From a checkpoint of a small transformer trained on Wikipedia: 1.41M parameters, a variant of Muon for these matrices.
Each number is 128 + 32 x the weight over its row's rms, rounded and kept within 0 to 255. Layers, rows and columns count from 0. Numbers have three digits each. The size before them is the row's rms in percent of the matrix's.

# o: layer 8 attention output (transposed), 96x64, rms 0.172, rows 22-63, columns 0-63
# v: layer 8 attention value, 96x64, rms 0.14, rows 23-63, columns 0-63
# q: layer 8 attention query, 96x64, rms 0.128, rows 32-90, columns 0-63
# k: layer 8 attention key, 96x64, rms 0.126, rows 32-89, columns 0-63
o22 124:116116108125160076118149095149145105141124143165143104147168131092153122121107171149205153099107165096083111142104139123137137085140151164085123090031117132188091138094084164219138137111136148
v23 109:142102111181183221104097102118157094145144115162134183123168139104128137080057129188156158124110113098163138117112123107097080135131131146088101123129129099137137100054150136159147073119138069
o23 118:127129132098111081114119110151108150150074123127145110066145150137159038139179185147081094111136202069170138143104177155110167096078092091129119143097123137158104150178124168154116153135140112
v24 130:144144108133153115098143064076136090145108094108136132113146129085145198168086179196135141149137189141102145143148098136142072112100135122059082162154192138109093154111112127129098182168098126
o24 134:148082148142096158120102085139175199105120128153109069109127093157148115137137105118077105141157169066151170127099124088114120169142150028173137134130131102100173141176149144122142159082164095
v25 109:152079158147125154175076127112076141104083056107094082144117149107134112148114090123124132170191136147143102186126129086171165089132104111153180094109126120114075200156122174135144137156089159
o25 117:125144132098196097151152111113167199159147123161200128133098087140098136123146145126094152146080078180118095143204119057120112136147167101106090160175115134122118097106161091105119076118108109
v26 108:113122150072120068153138145155198156113190077122149136137149080148123137156085127104055124132103106173092202086128141158133086066105163136169130129116130106099131086088148114180107150122150131
o26 119:113136108126130141125187111130135104084148172125096139217109171138142135106090123131214125114118180100177183091105078145108124129119140154116077165104071072126089125155109139101150156166120077
v27 093:205108153080155130162086098086104112165123155082155126151148065146104137136142178131154164159109138102152094092098146127123170142147112168151091105110170155123090158064123076139069175164095146
o27 097:132102136163114133074143043139102161132115159163114149149057135116163144136109099123062165159121137086119126068147159061199151158083108109127155137189133081166125126137118158115166162127125112
v28 095:109135146060133132131095126104155133132143093199115206162168146085115191116132167134141131142139134124098141115123149087112123130132126144128181094141185108066087163093114065121136131095125036
o28 104:163141125107098125149207088141124171118052167145140159107106135098194091127136166170092100153158134080150114089128137166172140108110164114091076070113102112093117149172143177108153128143078115
v29 096:107132113131131162146090035134136134174105152139133094156175138111146150100099106149180058153118113109100116170118176103135091135116095151094146123127082123176177126182049154191095111111117126
o29 102:127104142163123132124115164126164139164138116088103164068103108169100114121191120118052141164103162118162067157126123105095163077155101160154119137162170166076155143136181133047097144145094115
v30 111:146091156051095150191088162125110167103159083137125162127174129082131136107067106103193105155145142141119140113131090126129113152203139128103129131153137088168148137166079121139101157068123068
o30 116:123115107118165161097146108086142164133090167129148149150137132130151083090140164135098129110087178143173151096080094118181153065102199133156113134107166111068125072117161152148131097175051146
v31 093:114104088118154061125155127110081097092060097090133154137115161183106177122151069083114050134116167102113138145154118174127139131146155084127161154176112133163185127158118126071145094136164145
o31 101:134115156087113139158088139118213126123178112144130096165134095111047126092094088166171158105120133117062106150106145149097151111181147154146138115079165147103203117126138111184094148089117145
q32 110:105090073102162139149110177080144090102173129149158094089135126206048154133122115092149160103063109177134125217116108124146128140102112133128153139158143164101147116103143095098166112156158111
k32 117:104049150113163149135074126084155131135128112166192111110105132103145182066165108100154153115131116186158041158134106060134135143142123153121122127150137181101145147103186115119155159122122084
q33 104:148109170087119147181095136094141186173140171150096162071128099116162111174169143126095157099130092151132126134137158061138125102064146146121116106092168184129117115094123207075118085107108139
k33 109:118117132150113092212069145092138103169146119090150129078156116128131092201111142156061169107127097143142141131204124102150103121110119137191156090143124174107166072113160146124094091110154129
q34 097:112164103183114067134136133135159093150157150131176111097058107166090145170181068111110102125167097118068138162187136126054133136170144152104176170111143096150108134113102133079127127102145114
k34 097:088101162121100082153128131140095066170142143094126163123094116143099178128129143120138171137077126165123073135175081162080098147164125129055179156158152199129113166114105140063134131116153092
q35 099:102160146103155152170136119078073127097101157107142144144146165117202056127142154110136100151057168118144179119143123104127135147184128098157143139072124064075143159109080147165137098137173106
k35 098:117146103161092140112173103124139157077148153090154066103137176108128106104151130138089194185152130121158185144141096184121170126092150112140084117130124111049165092131079153167149101133075158
q36 085:149138168183133115068127150136113110140168113092147199115098059145157114141114178147124167168157117060110114142150060090187119028140141123136153152156127126095131139086131139120109100136131128
k36 083:152139126132104108086089155146069144103081064084118232116108082153149168156101150145125148176114145122132116111192125119110164046133126175138132129157177106137141109156137124149114110082096151
q37 088:096172062128126120184199146074121135116099105121090060093090081097131172139159107107148143178101082128145091096126152100153152172134130141131146137094129120142170205130112160165105098147174133
k37 084:112110134141111111141178085107123125057124172142145105104082124137124141149179097166153126178110083158150121102189135162145187101111129143106121076106108188099092195089075085176129160115159113
q38 087:216130085175137085139173148137130122165098151154147080126105074168177155110123101115129119107118137182076108162129145096193136143123093131163137062120141146044126147097156133126130080139139153
k38 087:155136161137109137171134060126116189136087089143151074147064113134194184116096120176122051090106084140150112154131066106144137105172080145134133086124139140083143169146120129122098122113163134
q39 086:157147127186206105092152103108097073112142141114174138189123120148133151134177153083184171179111181079128143085092107130111118134139153157097098099084174097149112120113143173090133138123074131
k39 094:143178155161157188133125160093064080108175099090065123172120105109179176123110100134070142184135131093160125125164116148079142172137158144125099142135115093113143184178107135142116147106155080
q40 091:137130158155156137085100183157095117135142101193094098161085124136082117128143092123160120105157184116085140086067128133083092160165084060100163155130118143166159183187178124119149116130115111
k40 091:108097131138157131102124148146139113129126119129127195130081174100044150105122132139145088064157197054121156145116119152104143171184146095067129099162097134124128148164124094101096143107195100
q41 104:086123124100140158133146141141127083097087101127083130163162131134079129131102144049094134108088187075091124161150168107081186093151163154173147115142151058154160148185105155172138134123103154
k41 106:149126121129116078104169084137146087149168101138138097189111122094113107093150185097095064128118139095139123158151129138097141074077215149171064158102182158161132167146130122110177141126137112
q42 083:126173113138153111033089117119143119152140138142085120139127125172208114166148125096118137170156108071176136081137142124096179148066159116112142148165076123135122151091126133093077130197097128
k42 080:135173125122149133102110167104062085111142136113140192132129173077194075176130154156163105113168133138143186104096175151144129124132074179095092107104150098111112192115106158123136102108104076
q43 095:072147107152126190160120202101090105100134213106098122081096164111064134115118160103150106114149111136148132151118150143130167140148108148129135171083110066131136106129177180106129117156056153
k43 099:118114085150145037158117135115148074102217075103142124098126175166128134105116100071142135172087132161156159116129099145127145115149164113078104138125133181113110101136174113137129158197169101
q44 105:083175153093097094121081148126105079111141104128139161142164070158150137108182110116127153132155067186125140147110138121137138094148134134166161140140137189065185128061157081125144075090095163
k44 098:116138086079138083118150162173093190156123132141151186166091114129142152124127198130074142123152059172121103132139162122220128155132093089115089108127129158092131110058142106148119107095128122
q45 096:118153122146084205175123149083117141103077100106141125132125108160132109130127087124057118105105154158131095128111062129128141153113137080152192105138171249137134139133181123127105128114100128
k45 096:077086167079117171206079104119171142136141102149120161176103158101103141151120102160137141089120086173129106147118072174183111106091197109121121111161139156138133077130155095172152109113113168
q46 097:104140094016142100107111161119148150123134076180150100100129129080092151176110109134113113177151134106112130179163121123158104112154210124123193100133130089112142096119129128162115113112163196
k46 095:145142111149096123106140132081130176119147157145206158118180100186093162124169117126146128124113156148051070162151107114132170122104154130141088185093143083121069128152163138077117095069151117
q47 102:164136095105099063103151074154079202140175163074138105182097059145147116157120155112146182135128090127115147144148113164057113116166129107143115172128166146096144099154143109151112099142124082
k47 096:137187159074096107115159123089146121132110123126145144111104110059138173129091143152164213196153120119148097175101120154076093093210132098150171104109144095116151183131101118123123124121139092
q48 092:166169176093184172137135091124136100178137169164158112113103139087089127120148151096097101111135104153153160094123107137116143087141167115089158140102138141081119133119148048191172058162080097
k48 093:115122096125154107146161118108100210103181162114181139148092092109090133137140140200182185102107138128145138068078115094107135102141164115128113151099123121058154115138148161127153081134152058
q49 091:118128116099128174122139076082036116090101096194146135094110123093119144146115134132110189122134199069146156110136201109138099136093123096180126142131165137101175136160129166110103168090137131
k49 096:156123170106112175187136124141173119116139112132118118122132145140088118120170084109022174134139190060141102090144126128195174061147140107165087120145139116117106147139141163142078129098115100
q50 094:084068172169155093139129112115103163123122092097129108111154103144080128087130141155093146136064094091171156129189111138095071131183132187151147130172140088103179196113145127127111081137122165
k50 091:114112112119175122149120136152151147124147131120172142131094125103136174119163156111116122215123107135141133141156181097127072126087168139128170159150142103051134171115041063102085129118054123
q51 099:136099083116074138098217097138152151099141094187136144089120155099134137078093111145135123133182176129142113076077133177178165141134142092076134143197121145089113138152125156147158126145084160
k51 098:127091144104113129113168097136140142197146108130119134145068083215113088091141102177172134103130166108081157106102150147187138109161109139103108149109063087152084132141146155188090167158111108
q52 092:133051123094163087161070143133173104149107159108154106086171060122064170099092114131137080126145160139117146123174110132186101129125149136164197137145157128137114137132171079082129104093117160
k52 089:156131138152112136112111113135129109130142179136111155136121090190157184110132092143115075113139095183107090154149109018166117140129168131124157125127104109080107087149169061067186093125139115
q53 088:099128134144148141118128140091108115180128103163116117124116075113111103095121142172125118092051184189085130137142192135158131138132191131111097113112106146117164048208130148161171127131083086
k53 082:089156130102141140175156105141135110115083138087137084160156142133098110076142109173099104100078209136159114139095111104152089117107140103160127201126118160089179133203134097143086153104176088
q54 096:193145084171168102125091132091079195138145187107130145086161145123122182077123095117109187120095127129108122125166132146115126081160164100113098148149139117109080149145138118041172084107120151
k54 100:192114142110122133195115133114091102150137112143131119119106069139129140129142128111124112147179118092137183137130122121139053114178113082111107228186119107054161134111193111089149115114103140
q55 084:066184138125120177150165074086177200167109097131126124080110129100111103140110128114127157084156146171160132123120155116161146157180066128186158100142094136124103100123120120099148075166067135
k55 089:056170107127119122135147106125164152126138149161151094105062151125099128147124087094142142141103129150128153092155133140133071115142134130141115117142059182214137145111163133168054046172121104
q56 088:174081175161154078168149088145091152135078125141183151113109175083172144143127132086118155148088083150103083125126112147130134219170109136109093131154133089115108105103133202155124152087133146
k56 085:204112110130133188138147063154066099143106087110166090141126151205144133171130105127070193175121118115110109132091101184102110165117118109130182126100115093131142146111082145111118173131096130
q57 104:155152151152134203109056105107137106118079121115135121142063059161142176094148112148179134114150103067111162167156115126085143152121111096148091140209138136118166175133129111101128140145168090
k57 102:170128113086135172116095151158128138092113098182104148161086110042175151154159147101126138147150184079129135123120114147169065096146084118085132119134157191117114109156047150115156124112159094
q58 085:143078101162095111166104169119204137161140111120129127098082150106144100171158229141086186103122071177102112128122054102117126104125086131125136154176157127091131146097117117161121109153142132
k58 088:142109151109134129116101089116147192180090079137159130093090119145081106125106204122156158151180086125137098089132108084116132084030112170112197110113121165150148110106119170123154118108141150
q59 099:094185142131176212124183151072145165110157117111134119112157152085065136102138106133161156172092118140146109095088095151154138108176157104112105154123075108089132126142095161142091126139042132
k59 093:113117107141179129102139119109079158097182115120149109122165118166077115124187102141124160177112147121128161085147133181123084112140149143079033160147056142153160155153132063181104127140116120
q60 107:152091126105107138123095123104154136131136116153123163129114081188112157120119113097183084095131063208163092170147096067113144100100094125114157160171146180191122157116140096102146095111146196
k60 099:125105128107150153106078158106167157134112126110121130107055070127108158164146122134126118072163129183116114207167180095140125122153077128143173150129154203149125094061142068151139119119149100
q61 094:146108132152194100148100092102083152153148137103093116166107128098124159192121129130121115113096132193109104140186099121050130156150175149154169132104099101041170111154161080155088133148117120
k61 096:139191134084178146150137074096170142130128176109153104121152155158083170120125161135188147140100113120138146154100095138090105104107135146138109104175157123053182154083109069084141073123164085
q62 089:145164133165065160096116116124109092139165086090156087137096207154156068147115153128172099165125097123128132091123180131119065170128140109121185134113124135098057145105105122182122164109155175
k62 086:075185120160104174079187153106122165069149049085118157073140147184135154115185102129147158123095098120149113121081127173099165137114115108126181137105173117173131142151100128104137121118094148
q63 093:083152155144203114135135158171156072127162122134135109163089103143080138129135124136173136083123128071118212172117120070116072187117128077121083134103095151100090130180148096123124160126133142
k63 101:107115080144133140156157116179151139102106122122123128123130120096118180100135156145136129138153145079147152100134120085123122182150130139124084079157108138196126131184095142044176149097143011
v32 085:135138142136120157118035138156173102130165096087119151130191122155154147225145115105145131184098130141175119124121129151129122146112163119165111135092100162164104073127115067138095101065135084
o32 076:119165096123129124089119185129148111132203098177059117085140207083084113114147120096106164121145145111138136126069117202150170123107132121147070083155140114172135154124140142116096129151069136
v33 075:121172100078046126128156082191158145161132148185110141112143175132118125083109126048099154117155146087087133122133119134172118122110184139138126134145083094197147164150077126142093125079135125
o33 082:120094112093120120126098115130158125184114157174173157066133143162115116143153186128062118134130078188093116202121101083097182107090129159104139136139093186132095106125151078121172101160103154
v34 075:134096085118111122080117196105166120145159160107098062127119112129177163156145093157174138120084131203096180125089167124076106114067114103141122148179176166129164129119155125127123105069112135
o34 071:085111142090157092092211132173097119105124105161154091193107169141172127111154098147169106162128174098094219102064141150124128142106135126138075145142119094083124124143118142157103155124086120
v35 078:126116087115160138158126162171118162089136122150114130126181175099138094117069185119197156087142155123109171102206118098156096075134121116163114116113105113111154190103067150164165081131114104
o35 082:140101119143089139105153120173125124139154117147186150080134109151168135133062145166114084132160097166224041122096133116134129100117121099105149108149120122061136120168175131083157158079164134
v36 087:126075140182079114090142110112150103063166103152118114129140126107113087151118104133185187093108079087141122177121116107134160167138057193149143119100118200125134170146087119123138147145106181
o36 085:162144140113102148112120098097130099143160126133145104097118101146112127121152122053099159136141223118178145072116120135101147146175174129141129133132128111000148158139134112104128129172081150
v37 089:056161058165104185140182151139163135150126107103125159127108111122102100207119172150101138171123147125120100135087119096112120181161110063071147148161135123148142138094136063095170111146106119
o37 079:187125147080144083172163138069098088130125102148176132179137135111109130098074099120155112119118171156142148128145035096150150093072151153163160085139166114175119145124138140164140093066115126
v38 097:098162088137147094082159092105111096140139093098115155172108136142144125119122164158157125102167144102133070177107172114104159158166131077103091124170141105089135091089150189175138029097150130
o38 094:154102119125115095102130085108152195141105134144153109203097144099194182135069105158156133165119063181153109104156112086148126106072171120137154077127122101138178100108158139166121085144101139
v39 091:149174115132147111059166135120145137163148171150179116132118111143135100124060097068107133108102065094122111115141106115116159116250115127131078172129127161145140105084158128128168144175107127
o39 085:143143168131160167128108081060102098144131117129115128139074075114178119166108103128111153125068192149117110113170099090073144102102077100124125128172164164142135115170150162160115159093206157
v40 088:174169102131130121093133175089181151119107138076098134136124168176094137135061095150114121116136115089148108141172177129150138097111120122036139127172134158072146114156191120160135080080085147
o40 083:153139132147095143115158117148122169133089134159138148168148142154124157193134090165112139209082141113056121132115078157073075115148106110169074125134152091116127074081102131126103175104190101
v41 100:148141180176081129126160120048154130079158120111110127105083163143110175131112109127104105099149088119142166115109119214160143129083086128059137169127130103167128131149131091141146176103192171
o41 101:091170131155168126155115122153139121137095155070172129104186146117125100154136142123139127104082134103068149169140102114096075142191119163222104171124138152039110095103108129162121088142125116
v42 091:139104148226085136105165127120137168150145117152117098135161091128138111110163137111074151098122116134105102146134135107163120158027127093115120178178130108105092157103197152147121087135115056
o42 081:123124164151125157121153061144076106136142110116103158162157120116157154167117061152113081141134094173090220118149104119109144145098173152172151091163102175077113152122110094075159127159080110
v43 074:123144052142084064135088076088112128106098128130130109142177198093114112139134128155135157147170181165164129182129146080094160101185089131100129172136093113176131142145092183094106129104123125
o43 072:146110117117093124143169168136107177158099148110117131128100145133161158114124200070122139155112126110205046093109101108125151097049174155091114132144123086119129195135166111096105095121119175
v44 082:096119134086131167113105168157132128161169157066088123148110092051082108112159155151120123159137129130135155102116132133204094147112080178125116137069118119159110113156080183104190113069146155
o44 081:140122073097184136134146153130159122126156132145128145086132135108097121160090178103177101104100113123163183173072159173081097092173186121051163113117102087082144126114167104127127084135101170
v45 081:120144076178144153137141124134145112173110131128129119153122109132077164160101120091134127125132077096178093084107133153159162101095097088164109147106195102138089114118031140157155166112116219
o45 079:121174091124163073140094121124160118119148090127174070122086129117112136167118156125140125084167158135138145172142074136074111097141124067170129161159193176067116137116136087173144064172137108
v46 096:089177079143167060098095145144129142121103109129182102162113090175081099119136077174093136120100153076167148162128109128195131177160138146183112177091149145109156125100067105142128128097139124
o46 093:170185139110068102117126136083154106156107060066061106147075124124117150142134085178111179150105162165136094165114156158072145122150120058106144144158116129151160131175138125166146137161136102
v47 069:147095156129137134086088046120115081072171103103082164131084117138177041113142140119137111128088133144092177096154131151113129206137104139153188123136153131150147175133161149162171108128142128
o47 069:099120150120155147142117142068187136096157162110157161082147132133115152095139069135149137121058106119144135058160166106202114132124169140118165177110137166077174082147171116093100092110091115
v48 079:102065101072117094095129122112146161124174110137064126131147143108122184184093118140086116177097124155141126164147135177156146111202114089130151134134115109146112192149123108052203117105120129
o48 073:157140101085148166153123132139083142126086117143139140129143144109195058115151167132146137139077148142179164123073103150141168062091099163125115141085179120070096120116125068187102158125126181
v49 086:136165135162135163091163216096083183121095127161103092081095150141088091153124105095157101110132122100130148113141175111086116185100093168105091152146097120116141107199087134129138113179122183
o49 088:087107152121160105168149093093158094134170104120204088176096115154083172150125144107157104177098126177108101167161079080089075112190145159121157118115096103084127160122120121093121151118179129
v50 100:109109139150177091103157131127168129127085130148096142124173139105095103144181150105157137105151088135080182108112111168123066116130147154125171137096039121145107130087178133100154223107091157
o50 100:087128130105143127215094141162102095161149207135132094134184110114099123071137115139113083084069167100173134144138178104107082114119184102132133133094095081135135125164166144138160148096125172
v51 106:127100145127117078123116100072114138173135135151123113102104108134073130184171159137176107135072105101109152169120165126125123139122076143092102152146135118065158054159170154140178174208149096
o51 092:122123124133135128143130075090090080089170171122098092179085104131140140127122126134186114203088122082164190091161137058135111129157161139134150175094112094107138192115076134115163118138165105
v52 078:081143118152112146123037145145154149119151136105110147102126149096146064137151168206139135112147139102137146154085124083118155080189132162184102169114136109109135112089138125131136117131192040
o52 085:144104118132148159076166167145095102127145137134073194099122121123133173107029094080153137131073124145135066126107165115155150094116153117120150130195159118120123167099143169121141095155100194
v53 078:073133178150195130162069091110190174135165127121118101106140103160132108106167119096187140117075183158115049153150173124130136098098106124127143125118094131163158111101085129079161109089116138
o53 085:118108127169157102102153116155114143102135119117089126092162167094155098074165140118106099179089245098159132110094122162113179102095174093117160120121128077144098140154140170110155120174089093
v54 083:106149175134142156146121135095131101176117037174140098127108161136129123149112122119115083135163110162160172139199116033145188120161101102111124160120152136122115105143101109152092116054107080
o54 077:133152114151103163103223128141181160118111089077118134127110153096135105115097103081142113102119088094115095093093104125120183162159159119116081059135132174171131159139103135121186122129208144
v55 084:135105053163133151123055111095141166146116154089135177139091146104153077137153190100139109153160145195072143106116131120118084095138186199158097098164159150115127099143104079141123129108139129
o55 079:134135144115115099142150149180163108121154135186135121169125100170104114101077149188098137160137100063118122118086167135171135044085135106091154139150128115167130172135116132077095112108039164
v56 082:092141153130110124161099143109164102079096096179084142161153117097136108128149091111173095174124144089160104112159149199129107183177109148161125215130133071157067096125133129129113088096168145
o56 079:136127088111149133155100160095139176152187105086106171145100190081091155072158125062117125148076095186127104144148123165151098063148144113124100178171127147112116101112157101124137105187125167
v57 079:160040200165134148089104119144093141139078128114123097088091132106075164114137142089134099103179154099145090146058158157114153147145119150111147168150097147135122175078128140154165179086098140
o57 077:110147118119159131119137092150140160091113194137130152126127073083114120105194118138133102067112208135126082137148127083146064133177174125174112130055153126102120166135107107141128116195101174
v58 092:108058079159128109116077118108110173120122107199111150128149159102095129020104154126169147148147089147123135156138126149171113133127075109120157140122128126092118140195133137112135139163212095
o58 087:204118162166102112154108104160111135147123142096110138113121110142148097144093200144112058146144073143162116128105176156145131105132150169097118135090144139016110167104114123071160165128108160
v59 093:158143086076120097169160116131144133110097138116106191119068125101076095162157077075121109126104089156090172176162188150129121146108149109140094085094156149112137152091177099101133147101185179
o59 088:087168126105141154099084142110091121137131145183200154209160128148110084077132106129153147118134126046083148161100126161112120109138147180083120156126129104076155073125093124166163174135125107
v60 103:140105135096157062144159144135107066126135109170101139102160049118142137160078152149071149105082131155157156105132211110126091119126131156192132152082123136110145149073107091140141193143147137
o60 098:097152141123127207093110179091069094109115119163164107110056112121104113078153100139108087118164128139127134129122169097132100158174061120124127195125133107104151155125169094202148169158148141
v61 083:125063184118142188122147135107097120140129069104155139079146081103137122056107132150102089176117128137144116181131079096126086178127100080127176157171159156118157134089123111158121174073132159
o61 086:195145122144144126138147112099108165099062108122129166097107166089095136081152089160108071087156187084101155061111143146192142132214146136112087115074131124161140162140120127138148126114133140
v62 089:130136175107117090139130161159106136091113019158102108109184143143124105073171108103125147117128134179103149141100163148118165175120131161064120091105163106163163187153127120151137076140144075
o62 085:107069159142101148175123141110167146132091153115128149148141158101103103068136144142160137125082083248124087119110110135105156151134185167085134142126097155073137089113126132083154172128080115
v63 077:136111105097156127110126124165158099138116168156083114072145143152108148097120179095136219102108149187105128139106081160130143156075091131143106114091095119099152099154155175138067107184171184
o63 077:167114143133173118096120141150103079178135178172158113122101110110202086142146185118126072150174108128135082131128172135106120195098118112109126140060111090060122141142140148092166153141104076
q64 137:116118171127090114059114164192149172076140118075192143157116145104101109127157168078147207113154089095081139162104122137079166115142133150094128168155114087136125138117099139186098150131120108
k64 134:134202161152110077111096178144151109179154125123103150107136162081140110112097127147097185206119115116085163105123109174057136100094139140083118146156134064161113122084112182148144106125153151
q65 135:074163070149127108094124176124127090153144107122117169139115162125140146099135089162135047175106168110200119177093179115074129096057151114104095132134139148134147123162095117173088158163125144
k65 133:112141136139142082070116139162109049150142067116129140177164094162144161079125136090157102116104143113143128074163160132164168046149151155162086116151161155123097156167071108128154128162097150
q66 121:141115120105074156147160151149052144150167154116179131164121166095085108142183125138103102141145105130159079161179060114110140235107081141140148119102119145149111104098137095150126124075125111
k66 122:094123121122168141171116147114138136120084149141108116118153196120092135186144085090123093172094133172064118111131131176126096128181080123066131118092145197138118145079093126163183135173076114
q67 121:127103128122075116131111132165106091125159112085170106121188130173151097130138101110145069084136176111149139136158150088150111091156224132135107138196080137125183129093155134146146078152065111
k67 125:180144137174159169110173146099105138136103149191119159144156070098151139082152095125136113083130121179096111101141115185146099145076142132151055094181151140132071045104147141126127113143113115
q68 131:154151137158041114186140123166093232108123160144125123064106159082183137109112116132132122116131134094120107071147124112094143122095091128130150071141185190121095156106155148117120122146150135
k68 128:125098142147068139211107146112107126104109155094094104133109129136164087164077160142125129106148097100129111149148124178170133085186132125073173122140142185097052173105125176149082115102122172
q69 131:119023138171129096085081102131124168147089170069168140146148101144176153116130127161162157106165113168180106147152155114100136112142102115104073133127149160169104137113083145065138146096173110
k69 126:190099148101082054088103186184139147162082196106108117098132110114093149148134143063092120110105111143100124112168144128156129151162073117173160137154103117169118170144104166099092122120176130
q70 126:084154201122122123113086136117116180159165071151075186144121159110094096156060067159177161129106130148200134088122094121144135130161160106166120116111090140133075146102142115163118141122090105
k70 129:135181065174134102100081128128135164107140141104118147118148156079060098099111112113139139100134165095166171097132139148221110119146175114110118158103089155157170126107182102150085073149090158
q71 137:077138076110110139234162102109143182186092122067123137148107106093110143153107166073126114088131084175138128171133141094116140120171130131167092145079097119104149143129108094170119119179144138
k71 144:136131125090144064164170076090186125155135125114159103100127106055136133117149146121154118156087084206147151103151061096156117116120182182133136077089128150114146168105126161134133068123159114
q72 124:133154124109198163095121114177129185160108086111116133094138133117185175089157121080132135142089151136118120132194096118128126153115159104106070123146061141085082127185134050111115162155097121
k72 123:165138159126100099096127090048133117140127158144148062213143110080157140082073152123118141146127170128115174137081112126121111167177135135146118154176076127093128127152134092127073130201112144
q73 118:119148099163110172119116169080185141112163036096099136138144104125105173113182166138172103133110179146069120136185119109144174100100083168166137131142132122140110110095071169135155085105109119
k73 117:098133132134144134154143132090126148179148075086085078109115137094155121094154127166068137116079099134121067121138189146077136159075125142171161140141200141170158170108130082126117128173142192
q74 136:081115158144162095078165119102137129118226142114087121091151131082083118140188117162125115152174136113105065181133091103109106085168149152133169105180122151130158125138127069071121143141143137
k74 132:106106200245184149143124144168150134086113136151150150081099083106131174155096104085104137137107180147106087128120135105108114113137116170100104148123143102099148170140154066120085110120118167
q75 124:184183173081115170096162150093159149092129114157160160105175122103137123128132102167103177128125106086119104147120156083128133101123126078127105173059118187172190116116154079076146085138120120
k75 121:146100150091103118108085188055132147142110140166155177073142173121117111134147128153133106081157196130107083128121078170127157086159127170118109115127159107082201106147123076154117126092133184
q76 135:117139143106182061150175126147106140164103106115140150099127149124161133085192122156102108161181129148096193114089122099107091130143133140095145145129098124133048116041100186129130085101148171
k76 135:154168146125113095123159109132068153098125155111168109108141114153136096153086138189152141152109043107128129046132139139170151175088080169065139145171114127130139137130082081079134162129089154
q77 131:155159141119161079111160189100121129078151134074123127129130181164139138093104155091158117110113075167169088101119151100168076043171126177104094118137160171116090116149114131153131135098192117
k77 127:121158116152124099060149117111166143105106135157090131069168104190121142119126147140152108154088118161157044179182125081165125134138156092130158179123107068166087125111114149127126113093104198
q78 119:101133098090152180144099203204130135088186119126126072150150140086112135147076139150145080157080067137121184165143135121119107086172131074121153082127149117114132132078151131089148127131156157
k78 121:086140130129177152116139159066107162141156116166161119148137137125106109111146171061194116119166087107100147162122164100113069133146154130086107110152132094154105183108162088047173091093157156
q79 128:104153113047109145138096149128119173136068137115159108101131104164117102154143108116128109171145115097112096177108146145185131108143086148198074130203085139177079101180172167099121113131126106
k79 133:160124150156063139117185093091156087118130095165105137110162131120113130163095117095117091118111127119056180137130165104143154142159121135141154064132132152215152064086141106136096161088186154
q80 128:099119180093096174168062118082107125111159108131189164089158060124099154184161151125111124101144121177126142105120076096153096126054196097091134134152161155123115140141136133112119158141162152
k80 133:098102112155131098197073128105144127130130154137173119166167109103127140137146105100088174124159158137158105081157113092143105118110105077139215103225147127111155065114149127126167111072120140
q81 120:126115202105161098117125098189118109145100136117103174131132091160059141133162170088148128155103121151166143160130124105089096099109086121133160079084159156127177136150139142150130100174031171
k81 123:171086123148150138170042177087145170144126088124094119081141127150112137112151144124186176159087161137187161092116127075119148133136125154128132076118129094152119123138097079148113161134122035
q82 130:108121137135129110158082169112166092125150165149087140053089132195147101092088143126129133140132083140164178216186114083175163138082108167125143148119145140103125135064134121086110109107135097
k82 126:119105082095125101115053156119115119145155106106124141092151075151135159180138164093143182142157078165100112209118120127160105110079112187136139148130121183137131081098128085093121122185136184
q83 135:154153132153122148101107101113089115136093143118164116144053097180123193186131086113117129157091123126136131160130056091129191094157150124111203143149113131089111093131138121126129067157163198
k83 135:120181107136157133170152131115081165148168108140142138156069077133078171107068113112182154132089069131091152150170089122098144093187114116171152154133151141067168091095109114148126163095115095
q84 120:062178095158123120095125175143132114137113123090117108153181103177130191087156171156173148150156105071153140097094046100163120173154111106172112108101141132137114164081140108153120145171123086
k84 121:118139120111120084140146124116071105128123139156065158144061152073146174156209082098167143177105141079144124085144129140128126142128154115178142115133067125169096180091137069129139123136095178
q85 126:159130114134128162179092172149110124115089113124076139134091090091137127091152135098164107157113173178153072118088157149170180142105164139105150143144111077193140156101185089115068135174124075
k85 126:078103108101135168107129149084099084038131143096097160190128171085097138076100063137114142136126156168108130168128139071194178145106147170146155122139158158138104141107108148122113139147177120
q86 128:123121125043122073114097102142151119166128143116136180132141156113198131121125165127077139143126176172075103111089135138184160130151061088105141063177108157122164064120121132179130138114137132
k86 134:145134144129123085110145107133164184091112118149127083125137160166149079147030121179080151114162124154097154121151163104140173092068099123199086046111120114138113147139127119148143118139077120
q87 132:079082099103127143176201162141129103112091095110111145091163104131054120094092116097125168115149175060185147100158113145092179104134074126102128142154134131142123101130168104170183141128142172
k87 129:164088074130154070146157116122142123132162162172073100125108102086136082094181138143132114140166151103094126112139087096137126055119110155056149148086145159148076115193164126149137193144124118
q88 125:073129110064100169061097133152138156144101147144134078077135151144149113097105084143111153143117123183099130110134082155083095129140130207116148187126191133144212132132106100166127108140138147
k88 125:100068148095080129138119186143113109164176177206157139099183150164121106121129116103134142118083094163113118131116153101095182092119169110133125154125101103062098149095198133165128152166101097
q89 130:103174128143144194126149090160094127183175157108124149138151155137106130125139098114117112130147112143143134076084124090169234089121094161083105121105142114101188133117102187071089136114112082
k89 131:098143124133147094126143153128060113077142065136081132073153139108126129155118170119105113166153165167128137120132097189160120094117114094154135071172126113107181184148171178060093136159092088
q90 130:156142083095136146130138098160138163086145139147112089102142110139076158115093154129082108090142188121166161168132132137142160130169168063159154152156145156138109100164054107146028158099098114